{"d_model": 256, "n_kv_head": 1, "activation": "tanh_gelu", "norm_eps": 1e-06, "bias": "all", "init": "trunc", "lr_head": 0.00642, "warmup_steps": 48, "decay_shape": "cos", "batch_tokens": 65536}
Each number is 500 + 50 x the weight over its row's rms, rounded and kept within 0 to 999. Layers, rows and columns count from 0. Numbers have three digits each. The size before them is the row's rms in percent of the matrix's.

# down: layer 2 MLP down (transposed), 1024x256, rms 0.426, rows 233-332, columns 64-127
# up: layer 2 MLP up, 1024x256, rms 0.435, rows 234-333, columns 64-127
down233 093:531495582487548525467436557516514533541473502410371454521547543555489463508490524519526538541410595508469480403534486458499533565445441367487340490462484486580535523462525415485448607464584564
up234 109:620537469559448497506507511518455559438456421563595474443491477557522465429444541527433478490389498507488448539472578514484501475500529467514506502548519527612533526544463490353380457473504615
down234 104:497463476536514495566572524466468525438527541580497469527411481470489490396437461465462480510555452545539388432555434470473537426563480536506535476553408495494627536430498472488536491542500379
up235 099:459622506417496421429555425435527436499509472530472544495483414528501535528437600528500553469543549530438541460491435560535521504553525496590492389440460642475505597503513513414490470500400495
down235 105:569502442538537528493456398505552461476492466493370484435488553539437525482560439507524511438591570545436524503393466455588497437425503548443445468555503497429601478508475482510489459410572462
up236 100:420494666550521470586484480492516505550559391429465623424579528477487485440478490505468467482477443466515536548569493488499486480434454449380404439472544559519488533460572507411408463529498492
down236 101:459436471487499499507486446587518431489443530450488599516458466439519499520538486480400529511432441434577479523506434547368467514484532573532563480484539446484598578426558576423466528460552513
up237 101:641543509490474532528493493566554542407507544447499455525442576497491478469438483406462475550606568501440382449455541530395520452537552488472525470560561511445477474489484550553496447569541522
down237 100:525438487479418463498499478527503459512432496562455525474472413486532574496543477501512444615469495489480507531563407492481529420571537545506480448453564428453615516475480483465489521513440506
up238 101:493580520553494390522584538523544482523506475441504474431487512537491561517502370455417493536426484519520482547524524446610504463524497558542410502508516566544485549555441536524425561500595468
down238 097:546493492520451511453459475569494416470489545493567494495544420557439472508512438482458527519463489492459538560516464506509538515538645467519442456487524564475536533528443543417583537510513586
up239 103:484484606464537478481487479457460521492599441561475564543435478534500557483520492564538448486441483489535541598435508555515635498528459493520492455418582531439505472446436444485512579463513447
down239 103:494474377439597539494468552514462431525465474528564441455545470417497463487560522512619551446545525543478464542506431555550492489557635555570459465564528557547482491573566514505460447601442485
up240 092:440551558378575484508477468522520455519597473463540548518552498539398571506489512487471523492454477497482497554430532402493522528461512428532622495557479363532524453436462453498561533501507571
down240 099:467534432401513533541537504596626476530464501540466549440516565520444532384508553477467520475462495431547517493507531565534448450526436479547598524470548453494409448490509519471585530420455437
up241 108:562497454467502567506522553464552459488581544566529540480577536477389524460507498493523425448488558603493522469540528534602548456527454501412470509588477466582514517427555473492619440440465539
down241 112:532518521471454515425493496477443428499483538511467522536453428524540542442546426487456517410477487467513404449498453554563476522553454464499493384493478547453601460509503538481412446595480405
up242 093:477504481517441500437524431500505506459489483492534603645580457594540484431527551450441474529510423564431570488553445491648590473509535463544471430461606431439522428461525516535461417494425499
down242 106:452526492487520620491460468502473500500512482517479608565506572467577534542560539499486527507435584464488556497439587539593523519479507597516523527436466481481552528472523416442561518490477506
up243 098:528540510502570516469475484487492562476568475451442494467555574522510529514461524551425523500424487558430538559461575456508554394583459462406518485485449604517510466461502396507502484532461443
down243 110:437453432418479482480440402493453603464485473488464498515512509454552574480567559521486456408504498568500527489514577493519522544501526523461472537465443539503424502481573481399579567481482526
up244 103:491485488542425542537504465500430454442447471479519587528415427494454444536474482517463557492444454486500498485520429533561570471543512515415530429451453397521480537521626511427486608538520422
down244 101:492542456482584558592495468600580514456456453425434391575447505488554456456451502460485596449487542544503422518484485449532454486528513480453465391497481500521448476532383447467471444469598473
up245 098:559481522439474477496500522522448486575561467516503440459582567524444533467418489487570471499551534469512497510459521486477491536513384439513534474478504534482439438486443534471467491442462556
down245 096:526496513478542503505551515528444498449486490620571521501420500496475485383476481506542521526456470464437488515533392490432558579422506551466499536505574464521487448535534490592447512458514549
up246 103:511442487516452509462484484549374441513544550470346478550547500519506504567466523454523504531491488523467490590560539497465472546524555581441433438514520590547553433487486459512535514436471461
down246 098:460553475578485557538503609483493527500575489569515469534558499445521540471502550551495500407527411533548463443535443524460479597466463464501476464473493502474440525456440611507525487442443538
up247 109:447510390507460595566390534524483497473418473489481462477505525553459408513553452514560390539438519563471541517504508505527548474396477494502623488457509466524413584529508459548470494430458480
down247 111:523539457541500553521511477537521574430530504362418472577463526513496422522457546450598565537531522592503455462503627469502485515446471457463482417502544474484531637456496438526481548419541473
up248 088:425605430492513550537495487481549514527493618528424491556535446498427535510593575527503531543541478501447490432419468398519539539602629572518463511442494546498462438451567509528551565610564542
down248 100:488524477502559403386527462568521533436537488490443465572453470523537433420406539597556606554537517466503460511494544458463519514480517533460503500592483540545442560500549448443537536462497486
up249 104:480506471529532451531566518461455511472560535435474538549576560477517512528517408472471447485494495481429462544562502631592472530483526488492556501544387526582479461521474558525450514555501404
down249 102:565557475503462466550600508444444432472462588473490509482496525489463617481460476473531510451464482480519389550573402374514469404495466432551487491501541527526484542432556534525490433489589390
up250 101:555524497455510522482531492458519523489511597527437490465529477548556572575500607451505406458548446556430518473570493491501473493545466485472505394546663548468593478539531538525488436581543444
down250 092:540460550528563464449454532528487546481546617467441436568471420492552574529488456518466501601470599610457452492441555552511552550536523445534567526485510511425493498556506514482562523503552502
up251 086:463553432496407515492501492513581494512497440532537466450493508535538536458425445460507477544519432542446403521484529531507507481522484451484513494483474521557490453505572431466548560455451537
down251 101:485568491629417560506590487524537535479503538487507552476599483487507569543453461495499453483458511461558528501511341486468453450460410490545421489572393437484454487435525437458399492480506511
up252 094:481434552575483545461506500431532544509507552438533480575462514555392450527467529518450562448468476513494451540448555430592497611526590453472537473463485538529503544497512475523525525539350537
down252 102:461477487556565438443494522554451510503522487495455520474418466435545523444458498534452518573504562570605430449607509459548422507516521547459464471453475575505577455568470479552537545563533440
up253 102:457510589475588559518535454480442469530567536399538415502475484455505501563490488471420518505527545475503513527464467547480485476465504510512580464527575562510462394596516490467500499433520452
down253 101:570559470457479529490418565528509581520556520555513448530390466509560466530488464393544484466460497585483346482455437438510487579553519551518440521561528492564449360439517437547485508583456474
up254 096:498594498541528494433572502484543484492614523529510569481525529494484392542475467574454497459475425440616509410495549444480494519561523596540481483531510610433510496470423549545543547521512464
down254 105:603549537499522558493428498543500457543433481544456494498529497460588423514571546472468576464557552488532433581475508540509509554537469520546456372524444490485564488604509559539516402498567587
up255 107:502524466573461505484432500542434472463585522577441525516450533494507467513501539425534442489495528460465445479527512442518464573544577511557521532441562573509479555552498531538524491615539529
down255 110:466549421510530483438495514580458494399508451521585538407564493589529481510550530497463445507527502524521549486527470534564514530520512477505474509532639477604500460535466564528566402541515479
up256 099:521531467457459478562405435502445543560464582457509547462553561561577551375522491481412540478549512583494424523516465485434524481575488456517383392449496493427390439475571497543436492496572558
down256 091:544464452434545519592535554492599530506461527440572540455481489449511503434605560471574411504491536495506522444465447568518435514505501548475452422498531493477436492499469496475494484544487524
up257 103:358501467532492480469490614430494507525408487553500524504597515569516483444434529528522508451515506461449517508658476464520376516462450508525490428466595480491491475498546467513515517492496513
down257 112:513656443494567476502525464522555456526447547454539371415492472489518565415510551483511526477518450516490559473533436490470414411472484544508444480534433497490608480577410495485352401479488495
up258 091:538518488495450521510458449577500528456421493527557571595535479502491453495469504542422525529438508571374527513591520557587543482478589580484535443535560519444395464544481482414487465511518425
down258 099:543495423514480552473456485512586590464524583525569428490501392497430546443429422474548414499508539551410489523490505486399429517522427483524514549453542503522458593530545509519448551578459536
up259 093:516529516466506533451650539579525440505498494427456558523430524420525436472409519464547548495563429507539517572446547402394540567486487575533509561394417534515475481604489528577544506538513524
down259 097:549516422571454515520616510523458521464453495493556521545451526584480472448505453511497444526498481500439537533526448381478532482409550462572439509471523431476553517489472458533475532543601499
up260 102:518391550452477452489477458483347383462431506567484485521449465417455436430505474543516494445555489434511491439436451455420426483508460568517553515511463631511545535479463565556461545633598445
down260 094:438454543529468425541432458522443508531450579522518470562583456536437554350522444535460497461516536475553482492573515555499464525504499416554405708429447482571464599531454423516509408462550517
up261 101:476521497491464534576469459436501483502497505533406481537479470448480477436540527559469519462460476506527470392540586487544574531506585498519472510396521490518472365401362497467450445450517568
down261 089:509505541495493487500460516441486544499421548561358617446580460504501461404419525471597559545501469503547458516478507519472530512525522543579491540507508488477419493519484582496491524563555482
up262 099:545475483426444503467468513462545577462543513498643478529471498474465493521429482458427526522448569442498522484452515556520538488455534544453562438441485518540524584497470538407488477545463548
down262 102:476472510565486513517498509497521487555398576476457569448456450481453538505527535535420450585388472506504469460470475491421505460437493557507487587424507437514508539475455587554503603549487491
up263 105:518493458417430521523559477505516595531589497529505521497466522426490489533544467458530574449452486492486470547471523462567494565504520471537434598429487459416562501530557534584585509493508484
down263 107:492448474535473460492409435498498551436514538529572508482509523480482504598510474513532495565495571561593597488516462449629468538533427462435521495596562513601575429546479454476559544440490420
up264 110:493564479528442452422478480530473535572429449475433528536497428440531493496482430449391508499478503538521591512585441540505454481501487531600498493485493508499441546465559475476471512500443577
down264 084:525490460489503505495507462619443526572534458472531490438599426512508449474537515507517503483385486584580467600430627598527566499488519437469575513473408492509555521488452456494438502530462530
up265 102:485538513502494455556532381546537451557482514470527470552531514467496531511457361445476427530482494507506598504541491497584519605463565497525495533551501490474528608461640448528524502486512471
down265 116:546421484521508501566542486527475406619458465538528570523528584497488445494542501483395510431440584453516544577519416524491547485476454518477474513484511492465585487455458553526470467412445487
up266 098:454465462405489418447458558459572592468467520478527484530573391503485474452512559486494473531510570467562610623486553441509461495537471524475489387500521549452505540465507492484454496486559520
down266 099:413483465483528455473590499562494495603513448502549576491552443514494463452486453580483582567531520457515443525475500483500454481447532468467529416528513573399430553521503400496538531490592494
up267 101:541471488421539503584518486522412536511529493488482456489515495592431493529480529482516533473532580508552424422581450424438435512573438450542504476435512517588507553503475508455432437546497522
down267 102:464505498545592504554553536490540395463466488498541475491484467535443528491511552437552499495442457512481493509509490495454497413381520535585519453464489487528503527541557524519498483425514412
up268 106:477446521463500448457499494455412504481440533507647486520516500515513499568399522470487495527583420467518484577470492600408529586510448338531571520538550437569388544485577459543393477493420528
down268 109:459491531543457549537449583495510491356417483512417482464531443514539467495433572584483513447538526536483414489569462518435552506559489547531512426455483511485456553516429489537567489464414508
up269 110:536525469469509507568491521535442538549539443486454540539450474545451514426399587516448554436452455598479473531562494492462446475544520556493523446484482526595492610545526560432419487453482491
down269 109:496519524466558481599488519521512481349480495502546514456592452464516539526508490442514458445561561518395504577441437511465551453488440493552492495596481517406481591588421545499507446564472536
up270 098:452555523503462562514503438481512534416484564441427434467502543540556570445460487556403547477464635453547541563522430578490430471412529546433413479490507510488476450531470580544525512524416494
down270 097:517514383555465491489555541475496557499491486499522449473519456464471515541411440527574498516549499443542455477357617578549487540457465603429523539488468531537457462510517566476528587433477460
up271 098:600468435453482541484441460454497628480591505550445395602547567559489458520459466490546476507479525588536554620462475544468433502503475471559506537451532471522400576504597500489410490433490554
down271 103:506591556552537485512513491424475592483519386480465496475616571483484465420433504363521560471496447446476498500520411582473515451445446568486536432368514484503520552583564593478501539549480477
up272 111:480487532488506499482458394458395511514595500482523551515534553514453503464511537508503579519454536515490491562410579521417546501512532569498475464505418506459508583493476413531458504523456513
down272 109:465391543369554404506539408530453470453543495547381478464599434505571492440509578595549503569590482450487501547510458480487448410519460511538433478544490557450456488548568507530500553529453529
up273 092:468514575496502436491447481433508478538420468515526550426584468537504428475572474557419550558522508514555479454404575601526500500427514574519543524457475498486533405522419619452410464538447569
down273 097:533449500502499459519448532426565448467458547537478436424516414505503488477520632599570488509516511485512455533350523520515575446453494538533523536518564498504420458546439496533501495516439526
up274 108:502558584559411477552471480466506503481543459465466493522517440547482514540553493398401501550466529510542503457510435605432502478545388542562445466509480513439599448435513536384600454477537474
down274 110:540517377516436434491544517582579473495482530415444488469535564431450459479496480505505557459562496459467511468510548445590508462471444491454449514498566474414463468446469504531457463554591521
up275 111:496466539490487443490497453463448502479509424508486463505507534477552471507496454473535558536472546571581475518468539410530441464557512493472552395521483535410408515468483520441414440425484532
down275 089:496499488494485481447509437454513453451436503620534538488562461491475543422527579454549513543564466493525559524570520496545475580574465420412528422597613471479484609568437444465613532505554464
up276 100:532497428516450479500515560524537477496425556532492533535507425445480454513526470526474561541529643505593443557484479422574589489446491459500458440612391452335546537497432472497481469570491447
down276 102:524527596564508545478499468534423496521559495545527431413476522533495586484509467528502547541488427447421544475545463536503494530568473462484491573440402524587520412458525518628463528547489515
up277 107:457474595529521464520518490517503583502567555467588493444479564394432513496460515544516482495548569446473483440551544508475482414553574380455539522443457534519456548446522454526568454447566485
down277 096:438612533520486522571520469531590506491407464492474522598436425444449481485562569499504461545495535435451547467456473500421456506560525353540504635509428495538463497445524532536488540459466627
up278 088:451559475479468551425429464407402497464616468549519461519589568458506593505576490468514489523446550556478520476546566429540441556506536481502465465541476513476524485468581573460473566470530514
down278 095:478451493531547513556518557612447487507455475584489481429527477426615448473531508508518418473467551490502542558499492486458467497486571480491417548499490475556477494549457495454628435396613582
up279 097:545561455497446507513380534460447502552495470527452449549466541442494535490552520499492622475396587551483455426401591507472382524509503470468517453477522468455479522574518529549528458510465393
down279 109:460447576534520486478489557521444553483516530422548548576495555450425537599480500600494465527537431469522509544547473476443447589457551556531459556538433519517486424528713494481540467530470563
up280 111:547408540575470438417527432503486510549543557563529569490508494458481574485555452468458585440513441450466513503433558541554558540465414518463511505433541451420460517476502572460472495453504530
down280 112:462475518442485448528586483407575486564567387489474527518649505560458460428563451475500446455482508435449477562521478547488505443391493477506568544528564473494554436443519540429484556490472510
up281 100:522482565507586497480420487386489530568411495461527460494475375461572509489473430397596535478341529486520483585499558558523460600465530505452397483510465484445510497505498504540524465531439472
down281 103:461458449459475503519545469465488577477557442551511485474495462529489504496447556515466572458513457496566514491471516481417454479488419490528511597407492480514582540572474464508535519417486418
up282 114:471531431513445445497521409442476489465492515467399544481508534487413543512475510450485481535474546496527393495567504467500474512394572516515536453460457421553463432569522485428496478441521423
down282 108:531398501400571522531458467544526434496469431495580456475538511598616453506511479491502492453568438498534526563530436514483477407507518470522498435523596520446494469499439449500477519555531588
up283 098:485454483511490487422516498479453532564466521543492498534613511469470512520506528495604412502563521490548546493501533499627481424562517520490503438543491448428547546508530544419407494474524480
down283 094:511531514610463539533464493586541500432400486496412513532430592431492464344517569495570569429546601532574388538445499480480465459523492515512502450596507571490423510513558503514542534508571455
up284 095:435440482519401510425514507472484554476505472489589470423418527621484558535565540519530561481538570494517471420458517521471468630492545451503520450555516523587458503556543423436569502548445524
down284 100:461504571423495456465461553528541526527482478514534459526579488486495491493503507571522534484418523484468586489484507461401510466622518470571547617571521488475525541608521489396565536484616476
up285 109:556548439507429504476488548465494452484553581506522455535485481431428490485492457464476476559371488408511551506458584523505465552563503475559491485490546546474597526500495545385459568520574435
down285 106:538460426521412411480449456584454520427548472550519514420548455532508498472470587456523517440470442512537531564505467491540535443524530481430549468513442568452507502459578553470600519518518408
up286 093:432521541454453578424409598483466553573449566461480473470534469450460445505546440478482523499461457463505469444531452524551541540512435470453518557468543517564543490542449515544558503547372473
down286 097:533443494546431534573407561473462367435556457559427514434505540488569557445551558526534523521489527480493512513498474507536543520540453505535442446505476593499489522449476546558552425508470567
up287 095:539535478484408459467487460497544557502478444440475446522452573376535523415437491476466466386514485471483571480544535501508483508517498398486429401468544506497551536465507470483520516578538389
down287 085:443462437606494543489543607440492481466491541525545462482571451563439536492539512537531467527446525600475470395484570566446596471447554513594552524475564456532530412514491522413546558473580580
up288 100:427451484433439508483572529533547471535472500429430524488501559517465510558563510552467574569480467541491529418440546472481514500495465541443475465473474479407458406521443498503484508552507554
down288 102:477427451613452464545486571539496381448402539497524504597496508523580466517512472461466422540516548590522558513546480557491482512490488552537521416485559385446467444505500392482443572399440446
up289 095:417486538413376495546518391443526524465531483500433543541539481434563503462501413538542444543437383494434495567548434569476512480497510566532444484520497614471498437485527481545537472475555451
down289 106:587571523437445532369524505536427524496469421509551472541519486571533559514465446482452514526528476537478551479575501446463503450490466411498404532439480538416539555451485539464546418587543414
up290 096:565547382527537569475495438607526517434543415503508483496531509412488463452396529486440534478474514531439561562431502433539446508585542551603474530518549445414552490500524470479569451524491483
down290 103:523432502498446546575601491476513475448499466585474637479508432454476452559519462501464599433580510486526449546476438523443537404464451475506412477460536462551445497491501454467577475547480503
up291 104:481425448500611484546485511564523415487452544566505488561471487510488563500472581527493398499456381546483456579468466513417432506500564525438375543497509444497439549561524513571531583543368541
down291 101:447507470455564471487503492498506557526506441540472483492455423460563484470530528470521532449462438514395449485477448480577461498492435480501428482408532509502520473491524581533437470503504544
up292 099:513516470532406448509429476510452532532541467538535498478625501453487478490485501586474502482556432528433512535459506475468448509551516521549497453480471541450442513591532504492512478473452495
down292 094:420555461489514496516410452514508548453461516469432551488518515470471494563474514524498526455481500500418565596470530493511551519539497433428473555468470461493476458472450519542570462436473473
up293 109:530489567439497492505520565497505483522563504487480532446468411525551542471437496495528483507546534568470501451494600429546543513506459584446542473590603542386489460471565440505477543434529432
down293 099:468578500604525483473603477514525516463571497462487540537504414479444565479606632473483593531484516586489533527523557511529427380464533478609556485566441556517474586429463449533438467519523475
up294 109:456494534507526476501524542525396552511520543498555489364452458569466525538535486546519536447464456503492451516559508476498517492535506590471464458605578607507463453481509471414527559505437445
down294 104:388502502531456426543559469509399482530554495539541503477521389517437518514491547520413541536555452629525479504525540496453561536466477489460498526490443526462527503565525571485451460528498528
up295 094:520456538430527498518464467489577446513458445505415585533496453465466460473486444447493529558517466474460440579502483537470487515467455466425550493380506467542432499416452536583449512495531409
down295 091:496529526514476478500528524581470503578530509494498508446458459519488487446481494445533520428456490490618597412491467548583559496544524447386439429448522532555507509493410464466638581381540495
up296 096:484534436402491503478497431515481517543471501444536398538566458460425566530513484418481461554553488578419524542524550483586576463515552480460571519485466449526512470583428504523564485476500492
down296 096:506515513541490502474488414476528510500468517440600501552540547494591528533486468497413545595613512499458526474452466504451484426465503449475510486593532508401412544419528467614506513534586435
up297 103:525483520588534532517532544506534562617479460484465419583500438554492498544566601513456499496419547495424464543558490474456517473545534475527536535555553443444445503415486570495529397469513518
down297 106:478533478563555531527543525489526546497487489380571495496429533443480492448543550470564585487486491508459503584484525473534458574584511591370575502410440448598464528512505521606422557516589496
up298 105:460569534478487480433460442499543595619499500508519473549559508465486583450497515406507470414474461627518463495424517449467553518594506489527528449555526540490481495539470543581473532376472514
down298 100:477453369549530450471453527528446522457516535591632498514530516524505545521545473503472414491494379487482524486416420485552495505509527584455480569536480498536495533432473549598526544529492505
up299 109:439495544544462514470433447509555489533563436524402518502413490512521484549460549486436558518507473403499602488510444562484517430473470495563431508462446611457540531509510523541491422530476487
down299 110:541503521487560538516569468533370626523528421433495466572460480527539552524512408516436481379482535521440499450533559488488474528555510549473526568497400513554456449506548414479501493587506626
up300 111:414504448555526446484507550572532474525539478489553520537488416476448502440561530495486491453547546578473420498474538492511367498605498560589522545379559612526410509515462463464529510531557524
down300 100:549480443477422553424453520456441465505501517457548550500477489473587555602498542485474417530497396511543575440491459480536477632505583507578458590519520485524476510572529482520481561483452513
up301 086:480525539565466532502506558423467508481499540394449466517527450521433457456564562437393475477566452458462548494502486477491504518550559490501501491493459515565542554569433562610459535540442498
down301 085:564497482640526437491547530513536525513483498547526483580444547492416530493590369546556485472469413488535550405505538546438536488409446480487395508490555496507467500449519444456549465371474604
up302 102:563452432415479492495543622561477530620472501536487554513501544522506430512553575558479429518422432466491445462474478443557432505382420457468477420541481421508447500507533535497480564556516432
down302 095:403580561440542484500480482496528551667508441418520526547469463472538489547551430526477504457522605547476526484554377467522475436447511449533500440566538514547452508494494494476544515460477482
up303 100:374537507548547450536390504489508521483580506460504496535534537544501516560504504534483515497592486455448436497492549543469498473580470627454575484575460466467572540569447505442537487476491403
down303 100:560399407526548519495499541512446530471466523434504534459531453556464457517551587528534481478477525460478438479409489447553507445519377526519371424432588540466507474476504504477577519488493484
up304 098:442512538544587445517587497476477437515483359391609483566550454566465483482532470498507489422551588601571453474563471470470550498530500507511508494503570509502489503472542561488394537475375506
down304 108:495410531469508382488403563511460446506424499567499460453547491572542578480498447485480454563442538519456501479530487478601447473441516414546462428459530452542567459431518542519454493511569447
up305 100:524476580509494526467541488473500393376552431536459452558518465473593530496418470603486483486550524519524500511599542503476478416470618552556565441477491565486526476534494442452572598484399523
down305 092:641472480529468507531562500509536606476366521507482439559423476466537548466462570512460459457575473473427493459477559481524524415530509496533458565530404415479508517479498529520492446410517454
up306 105:404532495519426458479481490432499523486395476562491450530556509467478444522560553487527558543558544532597430523491522508532452454556417568449492508506475527523489545528553501545567457504554529
down306 104:490468510467591457535474541441525449439516445557578436475615430489481487542499473529473532522482512470528510443425551420597527515512517469500472494451543525520472454460453532481598532420395543
up307 099:544463498581468402515501515514541546444517482520563452496523574537526561455488606493544506581462552481528565429438553561551483481485498460501541491452568544566413556426531405451402474516486471
down307 109:509463565543508464615564551488556513522455440593458482425502515496604471560491490433407476497547487472451470484548450469358521538446471554541511438374536491536455500376525449466574487660497542
up308 106:485436405433480468493477505556563474426493581573499391449516529487544614509410521551442512509572529576407424596484456546436459548472487441465577401433505518488512460573486593532441449517486549
down308 102:528406385363532469492543478548533517464536464582459561405592551502498559554446514537548534484540551552424499559507515517520489510519497420439476429474495431536551428569464521555442547524556413
up309 096:465565553553524602481433509488578569477451526539492539517450426426399554556489508476438576526512465491437583559485521520555440613520536484542472505573477500478504492394562514489515517514605516
down309 100:552486500538471521534512470544512517560470467590489399566480520503496493475468465451520559547570476471494450476493451505473421472544402427550398520473456422491583517459450640402456517445561470
up310 109:511651571485498487544576480514521422448526500517511555488475507501500428460463432458549529568536496562490507541536500483621603457501558518551461549517534602504473384515548503520475535473384473
down310 113:417422477546471481476545447512482403541490464599523512441533457509495575401501555498565429483525528427575482536438533468407560531566459533479521500538610483494489444636564478432505597424468498
up311 088:461501496586536503537438517536482503516488531585447454520552533589556502575478496458549416489487482494497374515434466443548603470489559471525494506516592556429494555482502418558499498525446510
down311 091:566413451503546421537533504484521469509437470472430486404505495528475549424496546482437590482437528518561522489514609472485502440470494587502479500378469439443431541496459549465550492424486446
up312 109:509558506426494496518522512430538560494583476491508431526498509459450396534512438513469384497447522490550591487488495568487431459456490448456441486596540458446501542500499515432534532489507387
down312 115:551488438432511499505467518536474441540557426496563493524543484547504468517527473513481463525439537505484452467541551454561520408459505450448508461567498525492487552440542426504468473492487309
up313 101:523536520478448484537536526509424524418408507508472442525497474483509517394523504577524643552498456485529486479463500582472548546510402458532550436532488515514521512440443514468511453610570450
down313 092:570531537489481581533504493478520577595470448512498459476427555543552519631436422519313435458500437485442494446565504496572487474482574438449487564531477433579486426475558539507530537571454588
up314 100:463483499403527453502374519544484481431506556466517592504569531509507440461468441501418536504554448496471451428486549476533561464527564497542539511521473521483424454479520498449530455496569446
down314 097:463611458549470555500498519571484614514459452604578390494511455513450552516473492413558413441469446510516479472484548490544547553475586470490496459472459529595442575569520526558520599509506500
up315 096:513472507487479478533499499581567497507541533578507523526615475521486436452469560495469447556510473491583496372407537506472452565542384468544429473442491520496569574517428411538483508474526517
down315 091:453556395540491507446432474499505549564413464523500406562494520497517542507460509398478492454551467460479481455511478496486518574517523558536558540519452520600470554485428569515615581443602449
up316 097:465398562479410500466444521453483553560526521531582447417532494485507464316435464548452533520526527485496498574620513453593494527449523550482534410467600481505533546493435492484565589461511426
down316 091:601536465445499589633500558539477539462511480484459518504519497535503487552534538438532402530489466517509484469462490477481481561470517532536459485452614503475426427465455556509509541472540564
up317 098:404475444528498561494400561472461391522591462421516512522466482498512500467427451517507520490475511457407469624456505473542560456436496606432584577479509515450511587554547496481441553552441504
down317 104:482510489419577492528504403519526585461501523405431465448481461517460448465489492496490517538503576526413523543548525527557518472410546513456490473479438450466479507609483564485447514496490482
up318 105:479447557528549468434566517551473442556623515559554504541452507572472530529450583459395608479503481445474501476398526505507581559531489476446464531467522475479576400550539475397430480440486484
down318 100:389526633449546463453468418504470528465399526549399508481518495452537505463561459512489474366490510457601459519475459488472472372446543520526417481508480454504502533583459555507563576454479538
up319 108:484471555525466580518547435564476477548532617473558529535474481606537545508506441522466465571498478504481497477436489406542446537506576570550516523535480465433458518474483440476515515480422461
down319 100:611487521457483554441508571421468418496506444556529586447603468473562652541479489547519438575529502532523575460448473591459530590473481553411443506503566550512451537470478511524504436546553525
up320 099:544413477490474473575490500532540509524565545515534557489430321521421532472562511508532483487513567547563494526497560448519548484493521450513522530506513537504519539596508476404445523549403441
down320 098:558491490477503482408523479471589440463450525571528536459529522493605490539483495518571572492597488466495532542498418526462509479484500503460481470505467442404469487490497494507522446502460523
up321 105:545534483444557503566544474448569486543505517526493448604523602466416475554500532484484505443463496520539513509467511511555545462475498510539476448507525484513491566399447533502464380494438520
down321 099:502540380457397549548462491569501539429466541456514532553535461503511500486401523502558408513507500506404573507574505508530536448483486499453549489493481470516520453476525530570435485499428488
up322 106:564540468434424434448526410537404455520433495470539480460507537578553443552464594473459472569428457456578464444449402563565485549464506437509491470503456458425495513505538507497406584604477451
down322 114:511455473501479572485473457511578414458424513586450561517426467354494398482423442530529543498480537486575584518553477425590448509566427537526474523539545531513535485477524454506565472533505544
up323 099:511515467495534463509449504454562496605563516522497511623539465483352504483500479576534519472436476550528478525531492483480518427445562525573504422548531476522604475545571519521534519518502516
down323 099:455557523491480465584512566571542496365484532574466523507495405477538554451429515455409452497598494472517442428518449462420440492458559471490539523514478440446415569541465472455457550428418567
up324 097:558503472490520501589453429550555522589510451470524517546480611530482436470557424464575579514518546466533482507503533471486416573463585510526560477480523511558391467455416474537494431534477499
down324 098:396505470484585505541519521456592441586425409452555546533430471494493610460566484621505359528489532420462549409530471457435490489468547504527561595499451417548470473499575409510516507480463520
up325 111:549541540458488504526441520496503488460521505502529576541483594526456477559421430464505489436390447590408569575453530454533472541514439536603505552501501448565504482580520466489500441457540455
down325 101:498482580479542454522539488433505469470490592446452546517529469463440549489417580508551440537520486450556511559473388512525509507449439501476465407556549533501477508451527422533587474520506365
up326 101:608498540408485505552449514565437515597556474443554457551539473463530523550476436442568464475604516563460426450437519477500487426494488515499480432516474535397499544542460458540394539466494417
down326 100:447580569515484399544526530473501463521583502458446484437565389549493526453544511499465526485484548547520483573509494535467440422507521473540558593428537472444491490485513515632507404441510528
up327 093:590469431423495517442496518498553567551482464483561529462490535550503616467475538485550474441540462555494484482472520447496510477503528607480527433489495528488502463510509568609382455440535488
down327 084:533570548589416516498529527522462440410496474576528521564433483424489481475529545550480469652486458463520535478495477449356419539452414411523441507434561521496516561466480496431462643545442515
up328 098:554494593517450577493458529573473530547475500563594511477492464541513468573537554519438497484429391574458372521410559510524489604471535516450572497523351359525550502539561559427364523522557506
down328 100:565512502426482506454562545522483494439464414514602483447519552510559481472540451481393528504473526401509451531536488530452438563512458504558497519524489448501577512482456492378419455532497530
up329 102:531511499430457415532471437486427422514516438545482471487518503465454552580590556439522421495498503559546611502559423524479468532480492426478581473637558560490537483405586472531486487557493535
down329 106:503515537478605401511487440374463472506425479437517483504494482538477561500516519586419525485376459520557463475424535607558484511499591563566585516499444594467528568437522472542477476521417435
up330 105:545472527498480491458439460523484476490424468525487548495469498451555443452554366560504486498520422582471511474388510480503591546447556496533543492487564520485451443465517576502454494525530475
down330 097:601460525482521494481515475537485437452469516560563521441527492509543501463462478520517513451534524554481608568433420495550519526471559562459518472436491502509539437490501444426433486463417511
up331 097:497532480518520565557555511509503457503547557553548567513515517521531568513414535491464432545526452496452536465480515520468443476582593585464499471523559462491592547565425558574485442516464493
down331 097:454563532538521539590580468547508423550533569481536533546470535517427447466529479533497489560470558546532407517499513451492455560535474422546592508512457494461502492517540527467428556486512426
up332 115:529471450524480505422480444406481485589447414510455449511466468547534522479538503436552487454570505540487464520544495545488528549527479513587510528533540557531606422462493460387517553460528423
down332 106:430502574518454521468568540485446474407475367470501497446485478508448415517507618467429525450526536498530495521483541477498530490523481509535478508541535518530554572511516458344490532513436453
up333 093:528528411445503500566473490471499444538513547487489445464494538514495598530606468466561478572527480419531598501481513590481491481520523529540488505520468639542522513549461398590432503463517432